Weights of a small GPT-style language model, trained from scratch on English Wikipedia: no biases in attention or MLP.
Each number is 500 + 40 x the weight over its row's rms, rounded and kept within 0 to 999. Layers, rows and columns count from 0. Numbers have three digits each. The size before them is the row's rms in percent of the matrix's.

# v: layer 2 attention value, 128x160, rms 0.128, rows 49-63, columns 0-159
# o: layer 2 attention output (transposed), 128x160, rms 0.116, rows 49-63, columns 0-159
# q: layer 2 attention query, 128x160, rms 0.155, rows 64-91, columns 0-159
# k: layer 2 attention key, 128x160, rms 0.146, rows 64-90, columns 0-159
v49 102:473540478499479505504538508560513422476530499465495534506562536468539520505518506497407541495416498544532504513521548508447478453542486474511484534496496549441488513539512469415500559485495480475495487520497555534386472482511420502500509404513543472450550503521498497500605479505479505425532609422555547515461459515514433484554470507496491542442463527484500464557501493512407572526514469532541478512455514500426510557468462485531402506555552480525460488494474476596474475498541501
o49 100:508487552472531554557515457448525473553494526481509509589483501509612460555436518493541500500504507465452505509467521528461453479502483490522530437495434531460508549548493501555451477468501490470519477495502548512548557483452501595524523590499518461536437538520422531548430462537504543540436451511488492513436522479561522579472493533506560478403478528505461501422457438521578453462515469461447570503469492515455472458500537564444514483492547482580493532524518500477529536513444560
v50 090:505464503530499459555526459474449509481498526538506493453523500461520505555527504484524456522468483533546487489501507493464442466531519599500423513452556472473506493507508502525458480482533520535499444498521526453393519451416558538462523455442484455512578506498503496437479467480472463485506598495480557506466437485414566526495461515438488493514499527543534562563511499556530432378536438516489466501427413475411523491504491591476482508507527437568521500449554453488516511536515534
o50 091:511519525492553541442547505489534490521478531571433517452530523486449495498434492511464461515372422446533506430539520503545483543481478479516550496451486535440542575543487468477455512525555515459539505510515578510596514521539478462558532484570429487510464511460507527518509489443513419518510486509539454511443491425562551494511476436416586541483542484544439459504572547554520491472541485506511508524483442475480431483446491484494446553536488531527522517495560483568533528534499496
v51 083:465457464497417524491431511428566559550558507474511532537557482511511534556465513501548533543505430511439464618440541462536502545507512546474545519528482458498454530490496518565463464526444573483497484495466432436497531507481529456546506509498488467495577564480517433488516468448522496438541512431473548455511486509493568557497506557520483506460511511556468513428495517524455493435511444502489534495462580466464530506492429534483493504545474420501535505509558414420497554506560499
o51 084:537503520508474527474512472523489444505467539467481497523468427543492506465496587486527517454469476519565511464569553504578496548471495492466576476482524469508496580532535489492527481460453483496596469459563441462447433535529486520538435484570523569568480503509546448535543515512523527525509497531501527463440488470500507529559569459474529595537462493492511474452433493521403522522525550489525486466537488584520494423475425454504492473494423500522541405562493512539486544417500523
v52 097:581462514519524487474532483485470554426468499559493518490522485526527534534506501506546420505441500436543577496620451520499505476497509508515439535516460410434499506472489485532523444506504419454493387545489481498473486508492570456522440549495463544554475467492490374464526538489506513431403527482495495559510515486490517503493429551488508550460483526513536480550492457522502476517503528575517478497430427506385503455532446455449494508503506504490467527438487507539465489472518530
o52 096:448501527489507466513539485498490471500462493583444463496482603518540488567346529532451439504492506501472527486483411491550451543568483427524516449472441545551479498466452495546518494494486465465494493468570575467549479535561457502567500540536445524527522490598454463502461461516487529471541490524474480519480496519532517512541527544483487437499429553494535513504566492540494524510506479493468522540576440434424508507465479473481470480497470541419514529522527556517484448557568487
v53 092:422444518493456501553473499477495555508543549499485514548532479483474491551502484505487532439486507518507498459451565464534491557502477474521445485420540536483434584499482451484453498480507508519487519391582494482487535534530483508492475447483599419522530506494486531514544463446534490474462590459474549541500583422513499548463485465517511513529517516490441642531495496562548539485483453556485495510557513437444490529572534550486516514586551476572459512498485482495497521506444463
o53 093:609576514443467489482474510508481522533521495418460475502537507532474507505468539491528515543484488441537554519512555515481438493545484530539467567454424528452595468559553421456498451488517528459575520485436495475473571518534476455495494560523491539590468469448470504489566395506465482446465458488463466493516518521552622546507525525446512471498488463510501419530467463510489508470529561454486486494501493527562515501443550513495586545505512527529528535516500481515459563495444502
v54 094:477543551467570475428486461615491524441486504514502474444459515525452503502508509498536472466490489463472443498503483517528509386556531460536460485486501574511499468471502463464482476549523510487493492485557543453528510486541426500413512458485483513588477532506511489491520455557604506448534566553479496541470513485511522542401510460479489488491506485458446559433507546476476410539445560473459440496490529556518440516542482491499385494460494497521555470537402544488492478499467490
o54 099:462554521494525507460467543455593583486455467431547536430556494536561544539433495490557566474474466480510430507497529500472469459459477450472508491532493497467491482479442503542517548481467495539436556538540462515484490535487474497489489530431500565418521490457524544510475456501451549483575488452421468537535492463456508461514506463400402545500526471556513538522556535467552493523480530518515518554515492524511499572469582496513501476509627532505498596506487530508456507464500514
v55 109:443432525463488571505422470520467552513501521497499495480461426464537494524480503501456493532529360454452470508453428465496499525439538495522549454459570507544490476527489434509465517537495503483497534460518542469475493538480461519493544446536542523512473554488502394468413469564468524425458437473490499498444490491409505474480399566562485414491481480508508467510502532520466502508490529505460421498516606538504511465499524468489474506545530517546446510469449552507561489551528493
o55 105:478581547486474538482492512480564527554456524444493493540474507505488557452423542563519528539534576487508476505558569455523478453513505470422583483474461454530434495452570481505567441499609474535528452571569446469548448458460464484493431497423523499521562559435511447483488416488455428496520491484511515492550470504481451465480487483528532528490490466561452506517446484506474496526503603507454560538446506472456492555486509477523461459522516507487482448518477457518496460472520521
v56 101:563564504537502424505515517558525598445475492517498459518485554490532448474510494501549423447478528519541470359501569491484492390542473521489501537531462501498518527478484585507454476458529456479504522550549559550541553474548497552519471448491444493515503476509482525558531475446606500487491507511481454528508481507481525457477490429411525573532555469520455545526512515488502534551464528549569530498504470579514460542511452494521429488435479485491466482558471510459473447473509503
o56 096:461501540532547495496457537497555523465503466513434503459529514438618465500512420471442556449455482425417466521449443566488468486512466479527436488507585516471477390537431549550517507506424557462467589452491560505436491462519456469538575470454443483465466512479489528568526538506491546449465517528474504462498477525522518507494515457498399469435519490521513501486572566485544502518435502515547478552477497539461515483486497492496494457466469487565521528498532526521443503500484516
v57 088:593417502504521538514491538482448488505499559560499577461515499522494565478466511507543551414591496494505436521467512530516466519490445572472458506516458438520513476505497539557484500520483564521495512520440444585431481509477463536528515493490513463517456459497531507586490530423448462446471468481535444507518470518537503441531514519531521448512542497454545436451516460524445578459521451469575450506489416558540525484459534474472564522534466404514436507476512453476473516549454526
o57 093:516498498543533452526491475514519493521502470560368439557478446542458520514548523492497465520489525453525547550507537490544562440475509566514557515428583477528538466494465527455449519447524468500450476487542542548519445413477518550506440520467417460499483491566450525482494567470581533497448536566507532413542522506499503514545534547494558488484523521465458547500574535486479513481547533485468486436460419534497468435464488522498552510579433498483467488550479562505515512520475449
v58 115:480416472472479510496526466540538409495488477519498557510480532514470520454448513483581655529545520507459493568521451488480499499462416550491448508540504522561546471520533496475552483502454515497500552466479590535483452497493456496501449494501530561504486394509493449476523467456480519521529565502508571447517415512578472498543510489471511445468462488517514483520484475474367495465534515453535493492513552515475461453485526516591504520537554543461562466535553512468535503518462468
o58 111:490515608536483499500526529477486503564485500517560477531553538535529544509536520452583508494496490531517468513497479481542553520475570488419607524501464431471463501556488496520523473453573483497432474526481499543481467496402491511472469480486499473549497542542538459491586572457600607598490499451489500514486473477555469489544507531460518434497534496461536507475484420462562454531548483522485464446519508404560538494518494479468467506507501518550565538470509518495561491527453462
v59 105:426536511457542522521549547466484474536533505421486539564535440569545442481487493488466434469508537491519492549503446554551493593443484497500463452454554526489459467467486535463568506501515426524502475488486562474491486510492504593468519490520537516504516451481501477529526475438511512503529514486518528534516484447522399467438426495493507433510395502463470554530504512471498516440467543517534506507504528533510494427493446526537476503465496524579555520455538605594471535445407525
o59 105:547486529484529473459466454477503514484534541515635535529493545496440474568452502497504470529598499474520496491431490510520444464538520523480464473479470523513609534495506543471577543452559563466532556600517506412511535445485474531442518539440501493515510522473527453485506480450476509460499512555599474536439544491502545496530530475502533453466462471535474551482486496447457540501540456522496491472572529471581558501512574570489579506529537466470525505498414485503474517516477461
v60 098:513507514512490546487509511508542468485546480507506520497541523505541529485533500508555454450488429565420484516491521509531477405518532534489519522512529440495458497494466547472466493523520555491507559478495527504532550510598408526489536497598483516443517566502508480524471487412544494473478496515475531522451394584483611390567502532488506516515468477528514439515523527436508479522529479538489530500547473568501497524534502481590591493450526447453481465497430500551591459467530528
o60 100:450423559523496517486465490497540433544479517451458485546462504456529461449558468508471523530460477473518442476413503482514464435506486447469520511546546478522451499465455527540568499490573489432555477437596426531478507475477515500483448518447427475469428545550537465546565519456435559438475525464516491440518434483441523538488398502500521529441506491535482431537504520513472529525490462429509572477481489511449463505551488575532511499479501494489469556521452551526571498474480465
v61 095:552433495484544499613440482543521525543523515481503494479540442486514489488523496498533485588588499545512490471390498490483495535545555480495455489442523511494453527465483502524491488493457485497498484434556513447549556461506549529536523398443527493512519505518494535523467483483564484530491545465457596517485477481498519463511542547445504496550486473524496535440529559524459464430459447547456507501468475498572550466484523617538495506473517423557510544467427553563424443502469523
o61 092:516513467540438512439471524485492577461547472554496529463575513497490469525449447465440432407436527485557474458506531474485543440518479520474515464514479459455475553507523498434519488444582474426554528542473438501449485533516458481478457503505458485512428488515479504511529467456451418439528463524524498450563510535489511495483512473420543484476528496560416429508524559507465491519460466473519439511473458485490428467493575508533520521432459471514501444524465477608528574485521449
v62 084:531486461483477542489572473449514510478496541588505463470496497506519530478465496491540465514492491506590487485485506482437488468435550440519571514479489491518521471538493548595444496559520548482504546551515485425513520460508479542589450519533551484580506499488494533597481486490510496445560477532484503482532558500572575497513633550517497494530492498528473524539494488478550432495464479486542385496517463477480515530576494486460524490492498450496510532362438491503463439548517474
o62 089:495454453551447549450463448501528469503469499438444506456570497523544448507476507492522454507507589459549521532537438552513548465511598564473469573548508507475423544579459473494451537504528416543469522426525498519584449530512541508508539539503476537403462485445492468547493488470519483464514462520440541496549497447522501524492447489452486467475459495556478496526511534439444590480522488438471468569437482491517419453478441434520522494536511505483452475534503528528505503512478536
v63 089:416577507479499588502541485531536461491524482520490480539538571443490580565495494511492490509509513526402535476508500530495512531479554564480481449428560497568499546479478435466492467498526547560500550411495492497547513567478524468476531428501560577425437416496498513458510481580510500467516502497463564507518514440551570520483595501501505474478507528439480527463483447513462503468454497558592508510421539488503512448489525480484523497440535456553492476508510497523465519430467528
o63 096:444541521459529477452585506531422514528564558445489533513375509522452487426571479517504534534519521427527521442502529454511561558487545522447576455584494498527549514510513506486532443489568487532483559532437460481474500531509510548509517500480491504494454468510476510471527415499466502448486558509443481458539427451482574499537469564450462510584446500471514469468477467495516504482519551506507463576508534451508495463470560542518521464473497509508434595479484557519474544453470473
q64 174:508480497548446585490479474458480433478486543503502514459508521483451490517509485519489522506568471512506455461468553471542465501590537523483592574488414523520511470512560479501462535541505519502478551535527457512482514503465476503479446439493524469481515492500487537503604449416509476536488476497487525401441528526586541517531559532491514409454496494497550478491473462524499473497576490509492503514536533477499512604548507408443567471481558457495452561430563511431533578533554511
k64 127:417460505486514497523484508423497487557451501631467493461482514539466517468562457517486563525456475545519490525489506447493442518511553471475538537542543455499473472519560515563511487505524461420470534481561480515490534424564511412536503513514500550529479521447467459535478475470439465503527479449438462438427484525462491500514458510480567483487497439481504494593417549561456484545513475491517431535486493449516506564461557467508517467531485434500493497480448404474439499573550495
q65 099:478553468495560440490480473560496574498464507449498462454474545537524489552508503514579527487465525528517570509546459521543540476421456555481412495506529479484471582494510505532536507484490467520515487503403561561527459530483497568517583541510497610526501490506500470467423538578506537500507532464537513505574411445436536492498497504424516496537543475502435476514468567394470527555510473451498511521513507527509514457464508549532472491483508549559513510568460480492463431503445462
k65 141:495483519524477565523491506436475451493457491549496497463498478474484514514521476496526523553519510500494479485460533423513424539521585451482565551495471505515480507519563459551533463505487490457471571443509465515521551475510487444507438456472506522519475535499478558573567434487489466526517526530450521427409570542486530513531571532512505469487564483439527507488447462582510485500554431517530507514510492438540480594585515417444526484497491437425516597426540439468502542548523502
q66 108:558502488499517414515522509557491571576490494528515483512477504507587528492501513491520473487469571486472549503513468490495548482464491476510421464504581471447526543483453510524572440447472486496523464480446555485523486524528527490475510571521439556514450567507538491499403487523485530458484537503534444548572434513441481519444454535526517566536484515492468542524520520495475522541389500500516508494483468547452496372444483549513426518462452560537558479537425504529493419440486493
k66 088:510552481559494524384516446466428463499578526467512493525486517545463434524516531482419492496555486507551512529498547527508472495516567505491565535569427550544489429512489501530468580531515523542534525585525443504530466485414532492494506494473508453442560520496500553494574531572488514592452464533506440422498527519554480506530552578518505498505567522540574504542505497513494540501582489446470554466553463524522498485515434488493465487520514460440486549454559490461521488477534502
q67 095:524433515419491485482532468521491501518489543457512453584471497479516483522509533459502519509516537506455482518461452570423532488438422451518494420457599509474498570487470488417528508518431534524504461475533557517532482493506406526507463482537507530482471469518550494540474496484497506466459621479525543575555533543506492488483427527520426548492390548484467522513517444464535490480417434503504536468518447547522498473469479549486464550567509548480551451535460526564551497514499506
k67 125:536555468557495493493520515559504572464559490411527472539532496500531496542476559491459471463475541445521540505534481587530554459464476486537435454505498507435542495474428500476502554520468515571532422463471529483549462504513513535467532569522478479476522457512536516453489497530502559507491478558589472550558505531521474426452540458539479537565467562521508516419613470433508486493457567470501543463522525524515505408507489552517459517508468551511518423549520545530518525427455473
q68 089:552481505505473483464464466465545455524518598534533480476507453531536444503443536461578526514493456517452494519467540460537545450405467474515503527529478442474547512475464480448524445438487469572523443459461486523602545489450512472501527535470528594553499494505515491570453507531511522452474515455522470550546431523459416476507460551484490515494579481496561513569507410495436492522472499492443480487446442462543429461455567557531471523529487495556476476466458512516549529457527475
k68 098:460548470551495449484495522516502569429556481423537477541545540494558482536511544499426483466497480542520436470490443598510546487513440521562537467491501521459513430513425568427438561528493566515556484534553496469516503462515534514442481480513472451462534484520547475519462550475475535448521469599546489515528484567516526449476518450537467590561459551557475464447583538448492549477508525458492482470477500561475494492484514521563461527493459480532490415574502518537511477506510501
q69 106:476493508502457498493520429437488384403419547471484522456550453468436493500555470501444533510527418554507510500503492446569466429463592510499530537539405517527503491473519462493476533455600516497485583505488498480516516486523483479447500506496534549520467517482467533495560487510523491542449478561468468458490501520527516472541575536521514563464479524482565483534467434516543524546522497498565512532446450457484463557556443419510553454538535432490460514489566536516496466461531500
k69 111:525518490508446512493436469464560499537547506556487502477462499557545466465469487526588507481537484527499526470527534483530517564465477509447485587556505444469521481547515490573577462490533440503507491517469404532504472516486536463490569517508477499567432451524513464525444532478480491522571448502455476434528450441476535442495464565401548501578527457420505477535519513555448539518514464424478503526551467493562533499563537524569484473449404488496527526456461435473492450514490485
q70 088:471492472504509490510549485501526505561520476497535517520471553527557436447526547488519450457509552492442488580503454477442491493452435468521456494509547554479495500552460546415541509516423541501547464540479458475523492506469532500593571541517454451532487526502563552484462522494491502450437550454535499518561494477459538459431393515594498535520560534547504451487536440448428519504430535565522444476535531505517502459488468532537391546478539488537480497528551564530504468483468489
k70 088:573535441506529545487458465544485487474471481448529525489498545479490557515534500481497522508452557493494503492522536518499546482529474489525455452459474563507486488428427442485457556469536557551509430490503550415476490556480439478398499565491419479449477531510537600511491475507504591514479493530524497571475577571531458478464539482552472544480434580477526520497596471498514470485493542479485525465521457530493493463517433569515399543541479497487529484555447495532500575479506531
q71 098:527479495452577462531607490516455521507446520452500388549515512512462480470475502481498486489513553501537524456518482565471556516453441540524476431519562499520521575455514484482482544477450411496492496410593573579509458438605471491531454482548529602483525476490518473463534516525469478566489560485502564491514477466482487535516520556456483489489426510480473510460474450514546546565476443518528527495511488436497527457531483451509495511514497585455464435534475483507511540505485505
k71 086:428489436537507525522514497494491544502519438494518530544472563552533557531483543507497479465508557486416501494502442427499547533437480548488532494524552457560485521500459482466525506503480540505542474550403416502543504479525499588553543474541523489523440483503523494511522472579468479467535550484522544541532456487489547416471542508488469461521507504443430432441490481490447433458456499543492503482534554494446436467500451466442395530487510483582573557484476519518474434510463425
q72 099:468476558486501427464462464481476498445436530469493592468550445437519528456482501475459529451504448533564523494498447514573526471397552486546475439475502437568503530474516457510495513426483473527508515431467568464558484508443505475433407497452523520513479482504484509537453524514548524530520514532496500518470472554533438518473571524445492587507445516530543459480484505507554452547484482488530498512383448549495486537432460475484495510608527548517508464511454500556475497456524522
k72 092:541535530567472496520491488512504448538531432471509534539519460518542417468475513495484416450511500480522595467517516465512551531364460461506498516513517506469607493511491488441493541493539495537510429485496454605501448525419480477514506494553490518542421479559523473501498522559497496546470406563577566487527565493498495479501498507409504492537537524498480445599489522506492541538504544473454522489562428481493567447555489477557508499508467554456505511460488529507498464503509478
q73 102:535479474528480525545447474463567489515540528488482532534511408528473536463517475547442500553520447467499467539509569465524466523500480438485542551467450532538517457537503492585489502575500469501478478444533424453515484456469413477508522470494556495500475463539487488492574422426508452491478525520497479472443600564533569508457504453547532528490444458479553527465508482536449466383507448457487481510519509502553456553551490486541495480522570422516542492468532486425486579454488528
k73 096:467493545463427477512503517435465523520488472525462507465470538500473474504526455505515505531501527539490467501472431468509474505505548556446481547528505487529454523493515498478512498513530397425466524569525531548481517511523537450549537452530552557501513500425429445518490495541475478524562485432424482510466415513446507535522462596444551444540539465540517505469458544474521537590494480509550529528548493494462486456546530518462584465358457506458466538431516559504470452510496572
q74 093:444467457497467488467531528525601475569485408547493500527502428476473523447503494484522475527472491469459510562469461534436503520450462503490549505469532474498537481518517421532447486461567500475490539522519485448480514481532501499542514458528540461486474498502481504501473393534503516536573451539517483495467497470493440575483568493578500521504478481469488463479482516471453537502544564550525480514473554442540488499405442371456603497479454459511499459381556515500471491445518461
k74 093:474485482488498426489488412509364463524445479503472522568548545480415497501456479511422534473561457432507552526467485545511515520556536436481485438495498527497469508470507507519526542529542505541489489520462513596430406509472459456494548535476544497514538448495509519465572514564501537546507528533528501471539513418587459499484502476466502479511498550550472429516425495505585494536497516480503555511582479509475543496480533481460506484429469565517450444549549489467489448482482533
q75 083:492460486538561506487461498527517531574537488534529534564517487542475585486488549469532477522557479452461482507493480470464501574486440523522515525527506484515503487591486442526519465548412507510518479460587433455485523538522544518544550447539451486487448491513525420465473555514511527498436484485512531459555513542432466461516452564491489568522502500554482495493522491402427489433517424495415515460499579541522388472479462442496471545452535442470442509451512505449529479490509462
k75 098:472567487493461469511534463571461502451473498437529480540525528420401494541514517480434495505491493502520538479516451541510516447489533498556496484496512500471471510476482532433477541464517502503521438562492577533513513523507435463516468581458500481479556577502500563502506468540494531524511549519535486545475518509523432511488568396481485521536463542443558481480519456491595467623506550485528444490443431479524452541511468535460428538578533560454494509543551521544495541438533551
q76 112:551511468493468518488459488486480499563512552516507563494427432579543546561468507526543467468467446418451460608553578525485479580516537469464546556495486457509477458541499535537487509547510598499505564505469422509475523442490475527505525426505468443482522492524512441568467505444492500467494461472506483466469532507444543451484397480530518461507459479516495486421537494474471501463468520426436538483540570521462520552512451454539484497438468454539487535566500534450527510538477498
k76 105:516515552455495499531491527496562496525593512521485465455503541509459491469559496485491499518425512547496503537466599451518488433567520561500461479535471536530437536473466578487537490530531480466479546483517594419458550519556567529484452496474480462464620472451462512408468541521553445495416536475460512523463459493538504471549491524530496502522527494586503556449518569440569504491534502581481506503483484526476542510448538489546555495527479549464458484486511536533548462480560523
q77 104:473485474537506524532434552484535497481515502523518518427501516470534457508507509490511505480497490472486473426501475472443524520491486451550510500452478499538522450516510469507566437497494583540525455497494491463532508559499593598533502518546517524577457515519534598484479506532484572468522514467492505500534457353549502541562549485471490506537622520497516428468516466539483550529548502555537391489392515495463473458481437511496422535501501511540519543443503506546444508532504524
k77 094:529495435506523500447491461483466486481508440490520499490508503559481489490476518501425544494508562442494529435497454503498514470453469491542463478507589570475488426526462463465463475529589512517525403497487451561504441520512510445478420557507492475494353544512552459474517519571451542529509478580590438507493581509503551433528526523514510534505459553503524484516502534548514548545509526438447489497505475528496482542554511513522393538537485552499534482506535457556490570503492464
q78 126:410505505493546516507445453534483494523443518433501539513507516462530450515497502472474495493435518523461499535437430479450443552548541503488499496562614536501485555518508530531486421436525534508511560518459515493486587561524503499512513555511479512508474536464508566460539438526472558448528553491473527528502393409486494521507567528486529478537537473508532542519480442534487479583476571575548508493504428463452447472483490479424508510474510545497512497443489482509461388454562507
k78 114:521453453581473527485528490462506497524557435541529422506501547468494538466478506486537554456573559509496548461528546458469543516510517497477488549515433497501543533500547467562477484506477450539498522473534430540481494555539462568560535479473516553477446540530545490516544504525525502562480482568505485469531505506500599530459539526446510512502524528389513486541509501495446575406522471480493538482551498423565492491446460554503517505536453438449579583480577476454523457510425492
q79 115:463447482449496432404500476559420555502482486445499523508495514513557488497487507506540470522539494474495560514479397541535567477394476558522405449493538482531473509511507541521504521507499493516502493475444547516530480471417479476428549478488475553580459526499484539521466583547522524537446507454539538540505483510417443395556455506510493558485519496540468547490529477428516488515504500527520429519497534532492488474463460534510451526429474502564515544575453516538481462513419497
k79 113:493503515511512559550539468475433486498504531498522539501510480432573521462539505488482508514501542524433541426442487444566506479469452482517504440446524511509499502482463513464524564475448577489501472461472560567485479591537471522442412528471471491445562489509535501533514418553529506517559548503508527563438506502518458440497598552536458456452446555451448563475538472510550516529473544514474557468490447617481502510470501516489484533541500529409500518517524501547563529473545549
q80 109:479481495455468515519418416562460492470468528472477472453457489500468474525477480526476561475511522458497507495512506537560519460469536491459511525561477451600495523524509462559527528558473477481487419455436516486546445495432511470570559480438530572546472414520489458536483545473507503423462570484483552444512477524493498504480481475499507501453477477449435426526461462549507481521478563416515480525581456523445493512530453548522478483486556466520547532552486477504433598409485536
k80 100:531453578483509520577504542418522476508542583491473459469531452544535491486502463500503540481548553505494448494541443461504431535465486534515498481465555460524525562525510498535462486495505453466482542484558438434511493491498480487528484514521519515534510444472469415506483542445504433510469526437485518481489427507464571553503508603456475542518465480501541535494524525519552515502459508508539464522555478503483474457588513571460535515425407440417371540462572509537482502495474541
q81 098:493477493481462511442529477437530433508471485466481456437502528490496540503460498529440476480468421463627551483456517505523499426473520482476496486499481515448509447522509464437523395538488477511488485509515445546509428458445491435488405541482522423508555512524511525501537454582465496504498403539537417501503520572527482535510439446511497503451481543507563453524506506555494453485502506448530491518452400521521499528534523472523437492527453597530559444439495519498503457488462496
k81 093:556474495492489537432543501506528489534451500459484475445520518582459561528504477530454536491536518443449529468540503581528481492525433503468510470568479536502540512482552496440472510475470482501496449528409508518494463463466536508502597464480464462436521516499447470485529598451492425488400462424501570443477514452507468479580498450560472540451460508520467540508396457482464467481473506451512520523519509510518497502491487519552512475435523399551493502559524538500426544513426506
q82 124:469472545450495460519554525518501508459500500567481481458510447475505517461501475512493490556511487563478562464483497489568497479536550542491428473403546453493477521403503551475489493394486524486479525457479602566450483509528527561513410512471504486420538486443469465527521427498508516487505499504465483556431461511533453527562473448448501456503496519497509534564506577540572461542483461531486476526430511507425599466484507562513515503521451542429467466560489461518561509541513527
k82 093:476510504485495467440556570421496477541497509532499507512492449464511498480463496511493451395476439492550500518475514530508546460485504465495538491499468505525528453523546474546460557569470513469500535472547508441499470446436526535503486503501542501450574515469517506467449593504515481458489499515520497459499479519517457436564427398454511478501468536549475437476431504403519556425472512485442529489493568555521575559485592412505588484512456559524542548502515508563481446522513467
q83 100:456400504508460569436531487534514471528488518483506498505517467564472560515422490491478525492529444433544469521483516385526479456479523406485542563521402531526497508513510480491465483481472437525495452456477477503486505506540532400517517480478541485508520420504485459518526448498488495507559451552457536435482534527526496494521549541566513436475503478433581437497479513536415490524491510493512510507513470482505443571506434475523485484516533443524464495429470536412557610478498469
k83 094:433509518507493511517492484463506399484485540531455487521489554492469411489560470531486564502556477564501501493530483503536397521517517560506501473525477489545456535507552474497488501463526530463475558562521446523478528461466411556504613495421593535535539510455466578395474520434478473544524506505450493428507490453547472498520450458495527499505509483536525507554433456506498448551509504530528479522555440429470499528520581555510558477470518519479475543492515479538549441478443533
q84 120:465439476462501516435449527522545494592483551544505590472460482518491510513455510500510513482562527475401492540520421507440507550509522477468589507501538422554468481548547544547476465528487484511503503483520459543518547440572423491569452463557521501514490482519510423529446531444514489484494523424430545452480523469477532475493462504475498469474517439470523565523528505483384468471522495482459550485496547499577500557497496469490516512433580445469509454526434518440499563517488507
k84 108:494526527532510490574553473498497472504469496546501459521525557439495499475547475498480505461452516611442513443413503453485497429527532496567463513457437546486483558480512492501488511503514479481474551472521548494463552515519498525472437486458503475431531420478464537499534469500538486494485570556472539514430477462535541514476555470467517480577516510457499484469437513489587574551507472570533482525428490536490527616518559531482521501454473493425415509478587449536491407492531528
q85 140:524528472524524448550440512524486565580482518566524518507449501600521541557470519511516515522524488418462484482555411527467555581519540487445531496485558435522500482528451527575497499529453538516511445475476512499551498548526525536501507502541467558533481456506519463565443496505475534429444486465494526498531440535440553443464466497464520527562489453576438477522556486433427490489508527465465542480492519534435459431524497475578444511416499479543506472478401510472527517505480484
k85 101:483530417529515571466525492477497461460536473463536595502506493591555517473495524496557473563465498422507481450438500559480482440444520455533505469543547494509499430561468440501501505495518510517547514493425545476495528557506561484540447567458547541567502561541544484498455512482472516544448579478527525496491479499499466460504540533530553483523466489527533611454540502491485491512539495430539482454591423531530449456499507442508508534475556484563527579454523559520484515436484485
q86 117:483521512491454510536467529468506537458447566507490548493481535475474526501475485517574506492495504501466478513520482464513472577632551527461520528554481420507472568497498606516485497482565508504502573494522480493584578480579505514536511543538522499454534526480467457470458560501535484502532561463438474507600441419529498496478416514437535460565466435536449533474508545420535495570477534474521513508511540435473502486517528487477529473527496484502443510482483446439571437546518472
k86 112:523531492507545564487524500479522511486577559508498473512486578463504533528535515502540471508413503500485452443465560413518477505590497549483541588508527479492444489508502529554528474513506530452488546501495490459458562526533530494567476456458514493496493490493479467579463481423600486455490530443442471474504394514499561596571502519476519474481525470473499490470525591512473519435520457534391515512458504476517527569493563536461512484508503439527542525509476476510572462472589496
q87 117:462467515452488494485419453499438527552408566486478450517432450471490504478495489518502472499549428466488519445518508469563465555446458434477483479456503481538505541503517445487551534451503514510477477458547518575497467474388508469449550492516484595518478459481467532544576476519444486543498497518488526505491508538415456461456475505526505521463465479477439484531469423443464472527480558453527438506507517492509488447545434408532509490487504554520528505520503565552525630542528523
k87 112:421467494469456581560619517503526492441555520457473477508480502511489480531496496538473548441528522462521478430527435479534507506493512517501467480485563460481496532493541485527563544567436428391474467517454514511524445459511403516507529547466529462506450436425483455518422495541544484561473544344515559512547487509560512490529496502506489457510504552467506482449491504508524461498464460513514504543541518495523505531500597607505507510529457478501468483493502502503487505488553527
q88 111:552448533483484581525558614471547534585506487533511437527432411554506554510502501515432516494570538424544496518510526450443496533608514501482440478512602493505538497564462483493405521495431402486505450478560479512468445519529536499467548502531498470479570474484515453544473494509457483525475501445512488501519512495476530556450462504484497531526465515494441564412524559490534530474487470502489526472556538506516486475514492554555481519507469511449505475489467486571511535468469451
k88 099:506519462529550400459493539577506485474528498522518520513463528538479527594442525461518483529457546479418438573622525545457489415516556536497523482470508504526596521477497551481533518539504523475524509526558500449497507480508499565477489444537534452495545488555514499461517492523451533497471498512530495508579425503515472490555570445540487523425478531538437492488523510502434497461506484514530469497477563504436542433491459401463419486470561508516522456452516581534475485475483502
q89 101:511580448532573455501501536493451535458482478539515464488539554484509461472495506448567454489521572533479479456501490477484497551529507537504532480570477490435549567492464430499579515435447541528523486546495502535465557538562552495459512421531481503530497484463518514405438536509513535482513469542530541507541443406469519504546531499468455472513450479499491524529503447514466518565495531518523578473414552477437514427425476471440551527500502523440458468471603551547519496524551499
k89 107:442457494494510518487417445553520451437500449539524499501530490519557473511477550476496521540479454501602472510509497592479534479426565431512514500448540467502470481529504532533514524512529496549515469482481517517437490548481445484500484595487489448547441515531539497522476500519471534576590532539536492497438606580564505511433537437540502498494533517473545452529541453497495430555546522514516466492511470488522522481583540479565513531576555511526488477500450421479450550528457446
q90 106:576531505513495549541551507479489506360499498469480504504529474465512409413487459526563516480451426543504495529472581433496470465424420529506441521510472480471500454498498481435511563474568427507478533479515498501474480451444545499516582530488481438540495543458456454523469491493548474520495513573492394528429498495518483482581463528405505527480528476545530468519531522491530487492477452475500468532485495436470508504492575474539496477533420461521453500479520504535561456450480505
k90 108:478503519457469439476431486477515510496495561515480511482411519494473523489542469508530506490479493604460480494535520534599510456579472516505520523569460495521435502450527534490568532463462624448494549508472497484531568487522474448545497491511476514483557569476452494548517559430496447432539428501467473538543455498486486544584470489498505448499526478476500475538439590486520458558466433530464473538396457520496520529440502560438513470488488538495485476548434523473480458517533535
q91 121:532494509497532524512557544453526456466498517555497573442462512462468528456555485512567440537476474485468508496522574548540494495504508499492544525530478462533492495468532587472562502559494484488495533465517447503546495486458514482517511543483495412446563548503448465502471524490555457480496452478449456462460594559443500512534443420532479518531530497544483463502504552492461507490525484452500483498469610532586481530538633471481477481501501486444498543591537515361529508498490533